Each number is 500 + 50 x the weight over its row's rms, rounded and kept within 0 to 999. Layers, rows and columns count from 0. Numbers have three digits each. The size before them is the row's rms in percent of the matrix's.

# up: layer 8 MLP up, 704x256, rms 0.148, rows 171-237, columns 0-63
# down: layer 8 MLP down (transposed), 704x256, rms 0.139, rows 171-237, columns 0-63
# gate: layer 8 MLP gate, 704x256, rms 0.143, rows 172-237, columns 0-63
up171 098:472436447576555570496429408498483455507544467485531442474598362577511532463486565479497444362534532584450525571506568442444460516495525542544475507503504478518491483491462530568504464483352513
down171 102:450633541459505615521493554459480548473563467539469508594445536440480486449480388471454542466493471544512532549557526555579570594488555538502602500422531513412560423483528478495513420487473398
gate172 095:463474485490505469536559461440520519488467465516600463496487460500480497581511500504498422497527536508486483501493525460534413427403503501500464510483511467539547553563468446445413471599478485
up172 092:532488552499483517450527515534570468487470500588476493427550460530506514518512526577482527560441523509414468457529577567534475565510500523483549463450501419491477545442560415417513431426535511
down172 097:465544625495528442478639550538505482477522558487495439490548469466518557519504462466477508460431506440506550543516551475533487543389483473549543540546528485473457489489485432505459469576481482
gate173 099:569489553524505475522505536563542466524538476475460570473585518532487541502469628459565468523466482499522571489476504519448469514519545391495463543460468544474461496471552492553414498509475435
up173 100:430511567469550435494537518435439397456520536485536517533498531481473456522431554384464537576526535544470469504508449481530495483439538490531413469444510469591494485553563465484440526535576515
down173 103:511472542619493406441590410562483475482508431463475471468413492516382497513493494463562588540540533456443515583513430432508453428471465375458452544515455448573511418493469498463475440433552641
gate174 102:485506532499470445455525538428568539499520475506431463459635455492540614519377478496515548569595452475439559518538537590515453530470440496493425367415518517452510505518479482475525549507407537
up174 101:595520463477450574527503454499499534486586628453465482495486453438497484543471525604545440511461469480594536480511450565527520519535496477591467546435521524514523476478518551468488484499502442
down174 108:476475464386564491510525512447514527506476506532535504467523450489463534499491504528589543415442450532414520488492406570644495544505519560553575471465470493551466480512450569529484421492466505
gate175 095:606477502445456592542441457545567482425482533425476570340654492482378532513436432452517550476597536532390446435385463517419636504511482526509469500484439568580434508568437529544483564637522449
up175 093:503463548494494529539503520554542456476478461518366526490499536415549611622469486473488480503487487502498521411492535575431533550503437483535492477483440494532466535498436484561607568515462532
down175 095:445595460449558570486434489548525503565448522539541442399587488423467428502499506447501536404493619551448483535586527581553513507519419546423512496455536598508553540535514497499571521454500470
gate176 101:496486573541434492495453497559475484537477528616389472470555495466410612453526425355580525548481531493495486491516561442481563480548441453474441530502529519541557504432459493576413458424453496
up176 102:495470544519457477450555512561530443488496523517484502470523491488437539407482474509494507486480508533508437610513397408492522417583492499509432504586443567424534486526516475558461427541579529
down176 101:478634546363488466483584560529478570484546479553568453509483461436610494486443605526487548515523465451466520491482467516522461467499401532518454477524430508549548572535452524418444520540524439
gate177 096:545542533501475446447467459468525311600565514578498465517432545512529526545412573511418551466501555556458509442519522475482436544513509459475579512486519502479585401534553500518454506507491503
up177 103:536560523530500480595414548488437608519375564455533486568457480459479551480468511437486416558523400436439495530499501498473448520481469553528412452576511552459440546520566514503504543483437553
down177 091:575512499628492498552464549527490510566508471553521443475530536422567482506476562380513518471485481456542474525462534549414506554416517453426450469524521565485643547555557461479486577511465472
gate178 095:399556523512516585523494514526516487501458499494509498463508510517446430544455516480468451443594534441450553451445464482422591490493406477455534494509452506473448489590514509571513638541484588
up178 093:539534532463488521536538506501582500552451497540501465442505482584514506503460554505472518469536577464549500541495515478633471474560495522515331523530586446450500497540528505454393520501568463
down178 094:505401565498440503478470588498482503460499598521572474472472515330627548486473584509514564582435519483435409384474484588510490541593533579535497474618459481485451545469506461505465425466502524
gate179 098:464481476445474531452534521462447499567546389493496564503510502413552555542501563605435563460402501547563487530551487536554535365509432484457431441450492506550525552590504511457585428517462485
up179 102:565465561539499553548489412518564563477489475525371516483455472530481382517506479408516448490487596482452534400511637540529433543597492591504514472543493487476382455476560615534426560516505494
down179 097:467478472549470478510519608594552521414477499484498521554592526459396568487525562483408455515481514467556513432484466550521441481526481388531521458464511512503425502566395422472577505552412530
gate180 106:561472609598499488400536528505517495537474519390490490513524451472480525472589425414474570510482491429519499428545495506523530455475531489512535438514454454548464433520467453543535510498540511
up180 105:469447485541481463402436508484522509518481643512424350463506455533412402512547507471504591384493546580535538456425552491530467473436397543530533505461513496456478528535433489537553461499557528
down180 098:424506576557498444498449450524432503544632500439514548521574422464458519494706522462469443523463445515437523531591520550503517445448386415531477461404463473599475469473501592538571467545427558
gate181 106:492487498540549469559540535449550511415487600481469525467467562475497591469553546593541492520509502416512502440485529469612523499526546491506488498502497511465618514546564436441493523473474524
up181 101:515492497459554511581515475454525578465495599445512538481601546533509514423470506492474461524423546456550486499448534578632312567474529432424451492549485437491520593434522487423545594486428499
down181 104:521504559530541500566440610475582557485460534564538560418498462479489531522500536459426425597450486492437519454531510541585463487522495365547575490520506431413456561485514491515525560517474430
gate182 095:466462425368517492537464543482586479497482556527534538403442577452514446585462514452527543449435486430494557518426537534442486469512464608570515500628427441562511518505416469516508492588522448
up182 099:488411510475424456511422446537509476520596449480496452508525510456404468454492551463546483497511484465464515533594514511449612439492510534451484466501532528511505555467422518480437443584615500
down182 097:603542532521477432411553560558516471575498502515619475425532489505518544357425562463477521512432485390573615534475488522580585530522518527539554523490491492607497423524502470547467445487542468
gate183 100:504562408461558509527548421476528526454465481474514613493466393441449544524395455336508494481473453489409531562525476503546511536496520550456536571506454483516504518528547419436454528548512552
up183 100:573459465494523598525495463582529489528541548511524533544532506513501545567545465476493452482476472549427485522541511446495554605474584405463475467498462413549590569433504528476459532502501485
down183 099:405437554437458460574521491508490478487531470501531463483400519495471455511569446544508486490463471544445478442460464457479506571456579463493396442539473588493569518489445619561443529448490548
gate184 095:422547537582482453509495514598406533486474517569529491485515485484488492535490535499506535527536563522606503462487546574505557464539429428489471461463495468554517496444541491517518508500338458
up184 098:387454464504487472443441499567406510463579512507565447480499460470516429502483524518469534551471500487428554548566507502451595519475441473534487397534495569456551548515474489498541429492479544
down184 100:478527436449470426467505539495394479541417455468508522517464489527532406567510503518515455438439489500416537534542486501443545526510500542573470437517519549440515573546430479597517468451508481
gate185 095:474586456507513538501480507502564509534489554537546504471536519604499475479397413481550449519533445574436468456465508484441507433501565548424460518502480541494460592598532557532483513520535517
up185 097:544513450538421489535506483559499446610574553562602452490427444587443463506511496442487490601485501581528446533492516439527482519563440592518541590560572430427567519443529479450494446401506536
down185 099:466575512486547468459508353463448477530545442487482445424529577495548477531469452510518482569597561433530444560449484428527436413528434595509492415500487461436514488535515569471579519560437492
gate186 098:449534481517436459475537530466379485475506465547444468435601449495461514462562498425390527396446461509450490506546491563553535502481537522442444428513497538507567486452406515451482561482568442
up186 105:472491339494538474501515479498576502499498556504545549508393486513498562513477471549471508478501523557442437554488501623598570449571533546561549477495521466449514545552434502505537427457428525
down186 106:600479490520495510483524575520570499482440504467584447482410528528491494515521480450513503456609516481490464540520521427493526451558597531522551451592531487458515511557470420442455569557574572
gate187 105:522561418563460475445497512521464499498464481621475391449527545501477549452488506424484537457558548428473479533499471441530473476524480545469458426517545462529444475570451470476524476544500523
up187 096:391453508524542593565503486515542547513450422475574497459488551510482462418527515499478470515504435549417440441481512460444517479491437545478535471490496481519546499494493502504451468554440506
down187 104:516499458471464517528481413543480530409517614437483548547466553618466467472453454476557491601528421508460493511473405485549498594506490435498637510525555358450585533497512552437564456473551434
gate188 101:465598528452571513524415563489472488473521429402448585597548557478502449542461492516509508451463443422505456512565530600502485480553502507543437403518473483473522512527510523475544563492476476
up188 099:403522470441506541436521495471468453523412498526547518463587593606503406480468439546502489524488521502488510527454496525637534530473479517509475391590496565496526449569533558577602509522403433
down188 103:506623399520500537518540392506435414539488387433459580421531615542555485542482491475470473519481480490534517473491493530545485569605500515551498547457458442470483547516458463502561466467496486
gate189 097:574504558516425489490581521584501543567480561526384479431567443476536540505498406503589512450476505539453529544572544473543475481548495438397544524468508457498525615542450450464459436479513483
up189 101:516433463442487469554510538448434482493511433492462445581513529502481542528546477519483466494548401551511432530575586504398509506503502534487569586516526459547496461570467571446547588568518529
down189 098:429527538471522403535470442566452503487615493437548525635493578504484580576484499509485485545583524590535486467491539451425594512496420519521586606469510538513528477550564462494473503517515513
gate190 091:486503575596487617513490551562603575520510518530525569496450574456498516535534418495476471499487496479469553571549518494549455473475611598570450483495491413516504437583521455556537478570466487
up190 095:565538468549404583551489501532477524518454461489518450504542489457473549609482528547504499467498505474372644503526438424529558503437545529477453525483381566502536471578497547473573498584411407
down190 092:501494580510390505563508521660507506587466453531420499516502492469532499443551682474511565521512467496468543397474504462578511519528565473513491482578568420491502461490517493564486500499431529
gate191 106:541511511426605467508394480519486468449414423462499504489528561501423530567491498518479479454493508476465550544459613498464518570558520506435422417416443537480524543612519467486581463511503604
up191 101:460503490565441610541465399496446511504463535493427478469482569434498456516509518526576465478401508488505555559488470589451519520461521522449496536548597436520470463542515446454465478512493466
down191 104:515487485521562514456463565347585564523555455510470500520556523445462501528425498336408512494485561517548485621494518436515553523488466482483478530478489526496525449490584521451471522466616500
gate192 108:552440505571494439540559486473522492496454407437580512549591479560513508429506529514522605479488502530530543543448476461485547425478551551551495474412474483463539381538370423639575491412493467
up192 096:472560473568504543496524569552455434556537538504469513489491483528519555538489458466465523480526361519586440520559494522540431574431443395536427459562498521402505506469497466464465567591479434
down192 097:419490460558430526540490458441629545483535499474455443549565455596465451516549553479546482463498420453513601476551424553538547554496568496579455455500467484477521585463463512556494388546491513
gate193 109:439512434393481534535574542486507482549517516515540569549436481464403546408448564513522492502472496449506485459578520549406580442542413485525553449455498499481458596526462521503531455487518465
up193 109:470549580496599498506467441442516382515489555403506578498446514394471568503577481575498516454554523392407503464435594519431450516481403567478471460473546426458571624538472487506467508514559467
down193 104:520516521509439452482575500479600481404460545523513537590516521545456453502451570417465465474449530484507460507522593567461520431541401562367427541537460516545536510486350529466548503500482525
gate194 099:407507605526520470439515485529447559568538470466488519500455458465465517486492496467557411518585500384531447437484484517528550431448500511432510538488401477459549480454460463409575492433518597
up194 097:518461421501575465535542542570467483458557582416527622555505434458408476493498471492492568523595508541546546484487442402512513434509494579459467434464417494467535551496433492507519491553547557
down194 101:515518459515504462513449453511521593508554507467476469527574552476381533520535557516514552544460522522407517515387532447469517493416459470505486570543468465577578619487566543478508458516559593
gate195 107:493500477484448489604487481481533533561482570444420520408539514483489511474441614511485499499432467506551420524493504415408537454443487571415430617439452564571461454475464514483569475487489469
up195 100:464498520517537418552638441491530503487393490498362490528513511539568553534495488409513521424507469522556544487465499507484503588513534442570399442468470485443494483457526505453451525469526552
down195 102:523470546610527449490510547554579420537451509439462471521557526530511545466542547512498582542529482489478502473499493534464510603494566529607480442502407510586533483490409506464490508468507544
gate196 105:462464547512508451505541547603540618573459585470475559450570532531531537511554462454547445485484479495408496422525453467490533458493509479452558585465536538442496538544566481443617549579458459
up196 102:514402461432571489566574403524508512450532469490523536498503473448471465508492421444433515594474539584431499557520432449475503533506632476516590481513536437510512534531434458515546537524369551
down196 104:574534532530565495499451492534448480489546526434482570531487543584511489451475493598414400580556508526556567548622596475426506520562466577363505457435511450520539546634459503489503504554489508
gate197 097:520508526480539524477452554550491449498511488472503495542568497461414549467416533540448366512495629577483561541443508382513523470505452445476532565485469555503475404416356447546552561427565458
up197 099:470449548485487537515585486508500438461504549519516468421523521454504467446502507466567520520495523519536562448516453469547626529374505532598483457486522500507517484597512457471516453529464482
down197 097:566499460562558406497562511439511452506611555513516430451562596448463481512514474481425464576456529505399510505428576409524480432515459562541521513564487562436518445498400449510477489471592457
gate198 096:467485505450525513545555598529429579510523481492459486460466472481483571510596545511506475546376452442429462536506517411544424492526409455512513481483544511505529529503524355480549566519533607
up198 093:528507466493585405535516476464491560551493505468505483523449550426506571474483426524503395523503613509492415496563571441486569502514537623573470464526494518489550536561530508421509475425503487
down198 097:592502525479488455476486440402560543419446498525404533463513529423551607468531492511506476515570476495516439495489457513533523517496487505574567530481491508561552480507510493517553437560465489
gate199 100:494436518434478526456518560555472449526403498556443547544468518561432497474458526547473433490586422455463590526538499579538516554550414442503492466504472606522540534525547571486431534469480497
up199 097:510468538445434506481450521541457500571468469506493522492479433543421458462510555579419538529519410496526540473503454460430479511553462428503497515530441493572617514431582502501500412545515562
down199 100:494536523570482528440520528475475509449597611547406514512451472433584434495591442520405469483521375514486429520555487564481434532600505436602474450477467436449602522473441511502522477503534527
gate200 097:461603436494498589522494473522430450511455495506484466456430456496589577477485448432525413508545433432540473496501477517515515602466536412534452497513555482531550561542489426526554507361457489
up200 102:555483545502530537517437585543590511553559475432476501560420502525530456519519519407463474483515498515462506539497486477484588470571520487527519492524476592479484470416468509551495579475528527
down200 103:605502506584444500592428512621511502481412499508507494447554519473446479477459511474596551512427498479621454481395537468479501447417447512532519487538456540539487429360516475510506543467405565
gate201 094:421546497564538521457474493588521556513600395502437458524470447422370449496527572428450425394499451542502501470523602508542507405511382522491458564517456549465473503469459452474507442461470546
up201 097:481449543441465504386515459501519467455452495547514499420504477637488491551427500506474497529512555456566539509495438597462437500475552537514590495532497534543503594477552515504462556468443513
down201 098:419478558516517518388494480492572437481522502550582509381511533590534501521472570534460533526566539504578503405466573479466615581464584562452456532574505530466470553616552408498492472566546483
gate202 096:501539510410468633471472530503515410584536454553470473479507491480483521508489566443583519590588582513398480534474503453488543498462466452498442530525481541512436525496429469504532395574555505
up202 104:440540372459408535515512479532538530438401473529437525548504482512539513443485577485489525463519499553501474475481460425435490482419540493517501555485478526530429434503567444563417484472514514
down202 101:437476437402435632447527471442517386449513428486579440422515390499461475507534494462486492454494466447511494517534402475488467479549486493546469464533522535499435504467520532443468490529421458
gate203 102:444456489483457468410503520482472555469505423518578523500557448389558438459514592392526476453484505476388581514526548508517569461440564488487582532450471473458570518544595480502618494625444525
up203 102:448479473504443385405573458473412504414482444535544522528536439498512538516434536469543485468437482577502415472467646570503535455478526505440445465450523448518502547524576466451510468463421619
down203 101:510597534529533522398462485576522456554504450524481428570460435609440532539465553535520551523544529388422542368449495551449498514452454489562484466531498529553618467541465480562504466392567462
gate204 100:460484476555553462559537506549502426535426568407524438429591526563543551514417501445539486527465489476446477473510510550528524599512493539477608494536594426475604536367481488542499496478394582
up204 099:470549484553451484482439486553519501442534470461457620457518541507457568529511458507537419488474492499458542478530504574535454484503548479562550554528480497392536506465527505571457493489497424
down204 097:430495513414464538503448538508462483556537449453457487504511535499503555530537555525491460452496499465496521463519477439495505477490503429378562433468533491420429520466457529450533445503471420
gate205 099:556535452416549515559496556543532586542415507408495454512627522448474459524460530493504521359453530443519599470561530548534475422546489416395451476499449540486534546552526521588497537498568459
up205 104:505488487615478446476554436554531531551532556474497534494415579538543508490503495575504488641554403486540489384476560544496463495463505568584607516532596478429526602466501438535362465546447496
down205 100:573486469491501573498558494573492448526550576450502493524418492502496435458522453544540519543535521444500488423499583523447613469399465613523519494581538429527457560504453511601419491465560519
gate206 105:502462440535455524490535491485510499487499452482441415380525521567481499581436462473424518486574443476463438675550430526480527418499582458519512479484551473495508550462438449520453486528505515
up206 095:441510507572555539509469478524586475536522497485495539545550534493501508523486501476517507574611487545504490563477602529464467512498537545399601449485434566487462476426460427506556506470455530
down206 097:547544376518518530421604535497492461541538595472513518561486493536463476487471502476396436553559455535505472553421401593484525540471448515567526481458459559438538487460533474479555459504495434
gate207 099:478487466513589539450344528504400432482546447495338544423465489473486597490504544456492485531518483554450483522375630450513578505483472438505525510509571433466459452447486416555444546534467466
up207 101:475507518529499481478500548565470523563472561475526503483492550520528503520534379469527445540495461477430473553528477403487474496464398534559548542575525466536482549496626521533512513415548625
down207 104:501485479394578434440489558509510536514564402496509521518497483477560491497436515581428523484429513446574453606474475575530504481644422549473551536447453488518577524580524661507485476469459450
gate208 108:574521536497507544501544583502525369562503499490452573427581511505474583645566491516516457499511495531502512526499407563522507458540536447525518542530451485581563511571522442548578540449473489
up208 098:453478476440498591526450486493534551467439462449547506480477507556417431405506452477525500481389504556563465485500493467540528461467428532509459491519586407462444546493571503500429378534519505
down208 108:479501461458545489541516573471509511483489520489464512551548469517456398513463460454547499460415488376438537498521491517543477584612536473508523526534548396443465501631473442471402490566529500
gate209 097:504479467483575465509468425490479503484513470476522459509534501440507503495451430471506464554533412449513408430491510605387556436515499535445491532537463525481456457541506471531506519484497443
up209 105:471519548533575549502429471525610488506435426527552491502434472472520514477533486503551545504495565459487390459452520512422558473458479408464482582612536569507500448505451491567420562586475541
down209 107:526473545556463494430505464510505518456464422524445497502462458484556509473550390464589563666379506556523473536563511490552501529440512504585553491576440515457519527410579567460461509532537553
gate210 101:438533480605472549506565569511472462551456524411528495496425574437464405474491494438539539537462500519463489445515489506458516468499502483502543473572455569437452535437455501396510425549445618
up210 104:498484538464583518485459462519447530451421408502520498549547498545441534480586455498386448486528538553514558470495388518500482484569508424457503509515513511490495492534477545464491593410506528
down210 106:461495414465527517484450454467445496510596543482475462501528383546528562532518447464435571528508528412400548493514483498461479421557483484571456437425440486356454517529474504490496581408518509
gate211 093:551427499566459544494449475473516468436491512516464518532542554484518564408512481516428468587497476484492445428488521596506515461557548495468529456467558491539450613520492619486513429541441528
up211 096:432483532452489471464453478448495501498557392580487499531526483561472541414549550510379529536535528490482445516410541570458423599436427450506565529489426499615475598520517594527457544564569552
down211 094:568501566428544461386483491509478543444445467476503489480561503623507444405504473453445463444440473531496499531468587466461473503467508521504546512467517557585519477587427522486561498621516552
gate212 101:556577522549476467503489585532482482581526488349446462422520537468480396450523509452486474581537510546604571471521488401446446527433451507512396489483522499584551494508482489503521433606486477
up212 103:531487484576543489440448578428539433553513458466540515418477591508506457473437514504513532477420479522501526573474508474471579528509555462572426421617465493577498513490531670504464487523490529
down212 107:525555625523561478532581545500490586478443524565467441457532466403455457487530544421489468409443516488507395498510599476477514510475510557518435518502545498498387590563481505508527563510451439
gate213 102:439535491490497618578575497466469530493534570449489441544469438507485444558554467515562437476478482517518575465524461376489495510527521502504483541555431507499353451591455467567493489502473557
up213 104:444503441501538500570420421499505532444505585487430436563530560519510473516538543504530424430525457414516522593446489565557543412590610569409551418514540518438462499470540548540505496512530602
down213 101:571525509516370509578540518538465512527505451569535431478506525478435534524463438545484592370544553423412660485506530490433516489468449400512439540542443554530526519472462461406454579497593534
gate214 110:471636556477484557398577442401488512439497493480511545519454422484518566526546467498484499560555501503513547554495483407494535489526435515550460543379522460396475489460491495520480519444478471
up214 108:490578482567470525558531384515547459502510573520588524516520519534468551522498491510475469480515491537511514579536500510573511517450466534553478536444562524493547484506491508461538483532452522
down214 108:456500397484534409506493454533493478497462467592497410564468489528615541435435437465432532483533489435415523534550546382516538539489547503456570504515450518562596610526582503466522524509585497
gate215 100:434566435561511538434479490557575435483492515522417501519532368509471548587475498465511404515452504407462529501485433469509463460457459558502461445465443516585521590445465465586462521504473509
up215 099:506496514453453510550454453542506421504548473468525444458423466511506475492515517456459620462527529537476389579545496565532569459520521445539527537603529508387576508475565455498466512467439575
down215 103:456460435526441492423454520515569614461490535541514488494507460503506477509567523425438429555545590492571397452564540510538513449566527475381392568493458444456506471474509553526444547446565513
gate216 103:596513499450442565548377475561550541463576508544447543453499493388511586526617547488452496453507562436484555437491552470478575434480483504489505461499553640493501590517488432562514476530419523
up216 098:456519506565491437494523515455518488560487536486515491487509579454464553411437511558573485588518437521572379537585501458527512491531494407548456472549529448501613406447476517468476468530593470
down216 098:409470468484414553466551485432658500489455465483453501511615497561448501502573478454511500506594442423504486481455538503586530525538473497519481449575478450433505440526568466474456467572497421
gate217 103:466526391512511547605520514407448555468473519468513532476506538498438530308540572411547489369518486485509464465508430534462486599457599458541463558542507573513571471521528396452593494555505559
up217 100:562505473553545512479395455523482549557531466522462473537477541522440454558507384530420556426541529666511453534480532607396481445443526510425452448484551418506511512548502446537529475477525510
down217 106:458556565489509495571490424512560534482450473554463538499484480577496502535533487560505542433469512589600496557482539499571477460481529500511446555572505504545502497555505539408461606496492447
gate218 111:537506446495510462489439539460532432403448493401516522536468528554505521581505507480525507462603476514437497524392532514509507464512495353552537474521455437562573558450531521420461489502439499
up218 107:551490406460543489518533496480572466491482533464516518532461429503485404585500436522450489532534525549495527555509425517541537565455489511459561484513419426478471515535500496444452546509502513
down218 108:428504575481514488478518438446559459524583507538485478505495438534491432489465496422466537461568541444445453454513472468578472483417479480579512378451469528491389556569543395465522483399450448
gate219 097:552529521420582560522494499513421477476402573559513489462510561517541563468507535497523569485533508523432617570439483622465511488553466543468492500578633472510508521609545494480492465475536536
up219 099:496542517501423465447476477555584470512525430538509465553424486522479536441449406536522507481439513573434564433471416496608491435461515390525521517491409503588488511520443500417443485519462488
down219 098:435478518494469383479445611500527451532579509523489357511478534544456390454391542483429431513492490476519537530475501533547567531479496395474542533477531492507602542424454480463531400509492584
gate220 108:550491391518571474483542406510514396478544493440499458505473511643497499478541520451489485495491510579513345404406526498512484518438483583472504457545474466449407480444492462482506428545435480
up220 106:457499569553492505580497514503495516551506478533482434591486398514511511579490456462399503485373445514550542435668514426590458502516561461497423524489441471513518591541527458542479508566548497
down220 104:403500463511540575469516505427477488486478529530409539508527554522474505500505477466426425457496431524609551541426596548451448543527597581453578507500602506499463420507455467448438412483533430
gate221 106:414488392475519590505547550410590495464419495487416527430494442496545476511460591503471473428541478516512508438508457503479481495416542509561502491466419516474520483580448523589530611483534519
up221 099:472554468523618451434559468494528487495479475475442566582516478480370488656493512487511507542500494548535549475554408521526500515540562461458491501475496568472541472496488489555544532508469547
down221 107:539445480514403466481497469373421488490462491494515507495480530432540562506498618519533466497424503435463539468511488513473589550553499429492510549542485535488501463506560447524411514618502522
gate222 100:448486483517448497519489539514505461539553466465540464493475516532383494469559452455522434531549540504431393499488481444467504556462484546612390441425509426568548578470545558541455472519455544
up222 094:426549475525546494552559494445459424512543570559521452478623546514467523537554558423509519448474410601446490549463515433459491524508538490484472506402552483508585556525477451425525471540454501
down222 100:556497550538510565553525489576599445535556472542475463561564537491457538486582622475534426494601517547571545512556495469486602500472441472621482480585449535536500466532492450466557460478525539
gate223 098:459469480499482613424518591444495467460494482532536578392592524435523562403525436477477488521506581425462517391528459496455515567434490477440534471502431449505449539558453559536568465481554437
up223 107:450530503531594587427504415490468539547472540515524424494482468465583527539432523488510538440471387507535483550452461528466588491457543444428509419555484438602489411455481534505594534635541459
down223 101:500521464503463549496480505503530461548542510458539496454517456391527437438439476475552467489551592451549498526377525498551512586536564450518554475408558476480500490439429454536629589407536451
gate224 094:511435480535502526388469537454438454488479480556551546426525584525492448581498639452540505521543479469575527505487459454441472471490499515527555506521541568514535477410490511604451505496491456
up224 097:461502535473569471457512530481592449517501476521497408527482479508479542456453484576390505455474507476544402678392523545508449470549564509430464486526424517505551445500514478569584488530532634
down224 097:385560474441457440469586509512497473423489512486449473547446513430545617536435479532446516426454490433524515497556552481451479570493604520577450400576456482484482463539451485469554537519502524
gate225 098:514531489551485450515516505540472563479546474406469517392539524492504534511561516502397512456444513489424616503558461432486472466547506435412539461500494476511507503536527547540531467401426464
up225 101:537453462505508474390470491476520505537433548457496403442426478522516461487514522494488531460456455526473494496548494475470485541491437561389534560519540482574432432465584492378523578535466509
down225 101:502456456527440494510614448589390494519469428485540505485439497503470570418451503513575521485570497530443530403564426551476473557557434558583529436488506459529534529429531521453507567512469500
gate226 104:490512415498413529474590493560507519483527510505457537493483487439510444470516522503559431410523485490466505394508556547471501541564428511557491572535579427601478451499559510484548434560554548
up226 103:542464558531478504505524589496506570570427463599430567522435426521457565566481621477587566462450559469500588450538450545533541450592494604521538520519498477642473546630431484515571502570505486
down226 103:453583460470551597468496363496521556453588516566420489588510567578486430572470449467479551527460522420513435528487581459425506587470545597479492553538496509481385502517518447543466532513515516
gate227 103:434484451500475504543445467494527554447543439529477495551419467482479446447480544612500344529472412418482527466468554301497477480501484539480464540568447465453493551518522528526386591493604524
up227 102:507538556406494453474497450508429480501536458572601516501584514525420569554514543558554508476495471559485466488483528534518516491461508530441543501483523537466481446460521540485513505494512450
down227 100:485477518513473424507562542456476518542410555461517448413488527481506489527440533527450453541482496509420593543474606453501427604472420501545500529490496330392479512503595543425555512530563466
gate228 096:579525453497480523547543444542552548533542478466470506452543606529485496537446494647526515482518565394501561504454465462510525474462495529473548537498493552534560430526452491449546516410510497
up228 095:504523459555466600528455500510479474573401507487501337439497465556472496431550584549462490520492417530534597398473449515567452476525530532511493574503491447512479510463507566435470523527539469
down228 091:561537543491554502527477534499471568512492515452510480500502451459458499499465435469584543551521526498503475548477380556562565496446502533467464442545465508434490497502441505558515403541666553
gate229 096:496511473510366549451491494461531497588521468481409602493452566563499563493393542566450512500515536448588502460534448496546534437512407544511510562618564542532469403497474467502529465514521509
up229 104:502582497498541479462485504469380517512430504555475488507569521512480569503529495502471512442531511488375537538491490518495470544563410448507596394471449533528625472456466478613488477496516398
down229 099:483448535489594479498500433510418516448447495538548524598507454444397488569442390507444523457482414509421449572503509549591516457469514595540465534439455527427467558519480488551485534558543490
gate230 105:476487457469504493488522524462375472475519455428572502439461550580530505528545550505521512594468547517482520419544496539530574461545516519476487587503484520559524532512521541540517543582509512
up230 101:605538533516414482448477541422424408477480515581519464525461503504463523591562531504491477450418427537437546447521485492573485494561388514521504526457445473553532515570461517422468532398442379
down230 100:535427433492437504577428545503481500483568465471491480502457520458543505425513507588493545568494470548482571417471528495441429441551606526523504524398453537551461501538511501521553415510491569
gate231 098:477475493484446515578460518508472402523510509516376558466527506491410485603484512619540515423586477460448512530432408543478568420472459523443465432511497549527495548500453511530495481478473550
up231 096:520531529466513557467518418519613485417473486592425531478585460525494544522609527495540551451421412559459542458529522488461556449496601538484550505485553534503507453482467545479487455493379467
down231 095:453486546520513610495450537457488582535496554467586463508528443503551575439561422450595616579476555537531395593583441450465531553534527576550434556465441527509509474532562461443526526564492489
gate232 097:525447459522445511512469412544452502485440515594461533374610504418526482523550506533491484487546531513510586516430556379503473463451543522512428457535513532491460490532516402458509552556504621
up232 105:523537501472525519491492531427440475432522511481459430451489548500497536498544513541492580446519496476554523491433507520632474533520432462427532482505530595457495503444520477545487436461552482
down232 097:543461566501430483440462507453414501521456525487466489468559453488442523512589492535504468454505561357547502458535477481494412537543464481547409468471483513531541478508588417549475463466469577
gate233 103:475481387458463587582466521564475368521461502494387489386506480433500552557548555453453478501578487558450517490468405440496494459525589475492496525503500488491495540550543468532530457598440449
up233 102:462472567508489505511500651493433592445439573462490357506454465452592513485485482491565524518591486499547513484514480524566493470508516531474526483503519593518525480476519546484435522542503474
down233 105:510561529549443587514491436517466514466505546491508498507481494457494539543503396534461422577495517495476462471512439516485556515514365574482523517583530585471435532576446531545556616552466478
gate234 103:567456575515500519472449492528484544497536497594384389568485570541487553469530549513528536452427470519553528516518505413433527497529473513437427431556557483528542561585462396531407535621454500
up234 104:529556548519532567502568513455559548498482441457516485493530422545513494494547484640443529538477539497569455458528530509566523460650634543535504433500470544446425494583496527460471526542474634
down234 104:456432577480492463480553483446536529442481450508384508525480535562511433436601576462401445507560496505451468526556529553483508566535488533495458485502482553446431448445579498452421537477451535
gate235 103:478582425537478477473574516553481458495508370435448447483488576508511529466518472462526580499513487400486490437439419527390619569563535465550502448511515534564531435502486435517464548494501527
up235 098:436541496457471457429482448472335440533476543525469482453370489507578406515521562530533499441486552596518549495471377528416592522467502540464502498479530494401444470484503482488395520507540572
down235 099:390406629488408487462444501391558494486469495472485488528527478439469529482516488540597552526492560592491451605429486390496492473547440415577454463475447446640526465537469581457461499495533606
gate236 093:453427540564494515484511511475444526497512548508491452428458504515500493441431505503484468435466461512395594481499484506488539548497552394463422515471476543497531422560403439457493453523479462
up236 099:436512515466535496539453473560534406427474504494640529522494561517536481601574577541522428570455464569437463478498457537330549493473477474493592544436550441506495500444489467550474412427465493
down236 099:502505494494447425493600500490395443528561364469614492529508545516504517542501551551538613516507442561534540403494353474558511501564469454541458526494425472561426496427473463457568422475528483
gate237 101:445508564496487529495525505521544529529423502495431536458555519495511462523444556464454457431452517546446631375502461465473453530449604501491473497479503468452398568551521582528566492476443478
up237 094:445481518545443443490516411478509497638475545498450502521500491505505502477557449436502491472551500444569495555607478512545481462484547533467504510526518525507505425502596608513564432512470500
down237 099:563563551413589349484471573486497492407546546545536539463494446581552556476497456387509540500504521558475459498560472595508536484518535493509483455431438620500467407414416473438530502468525511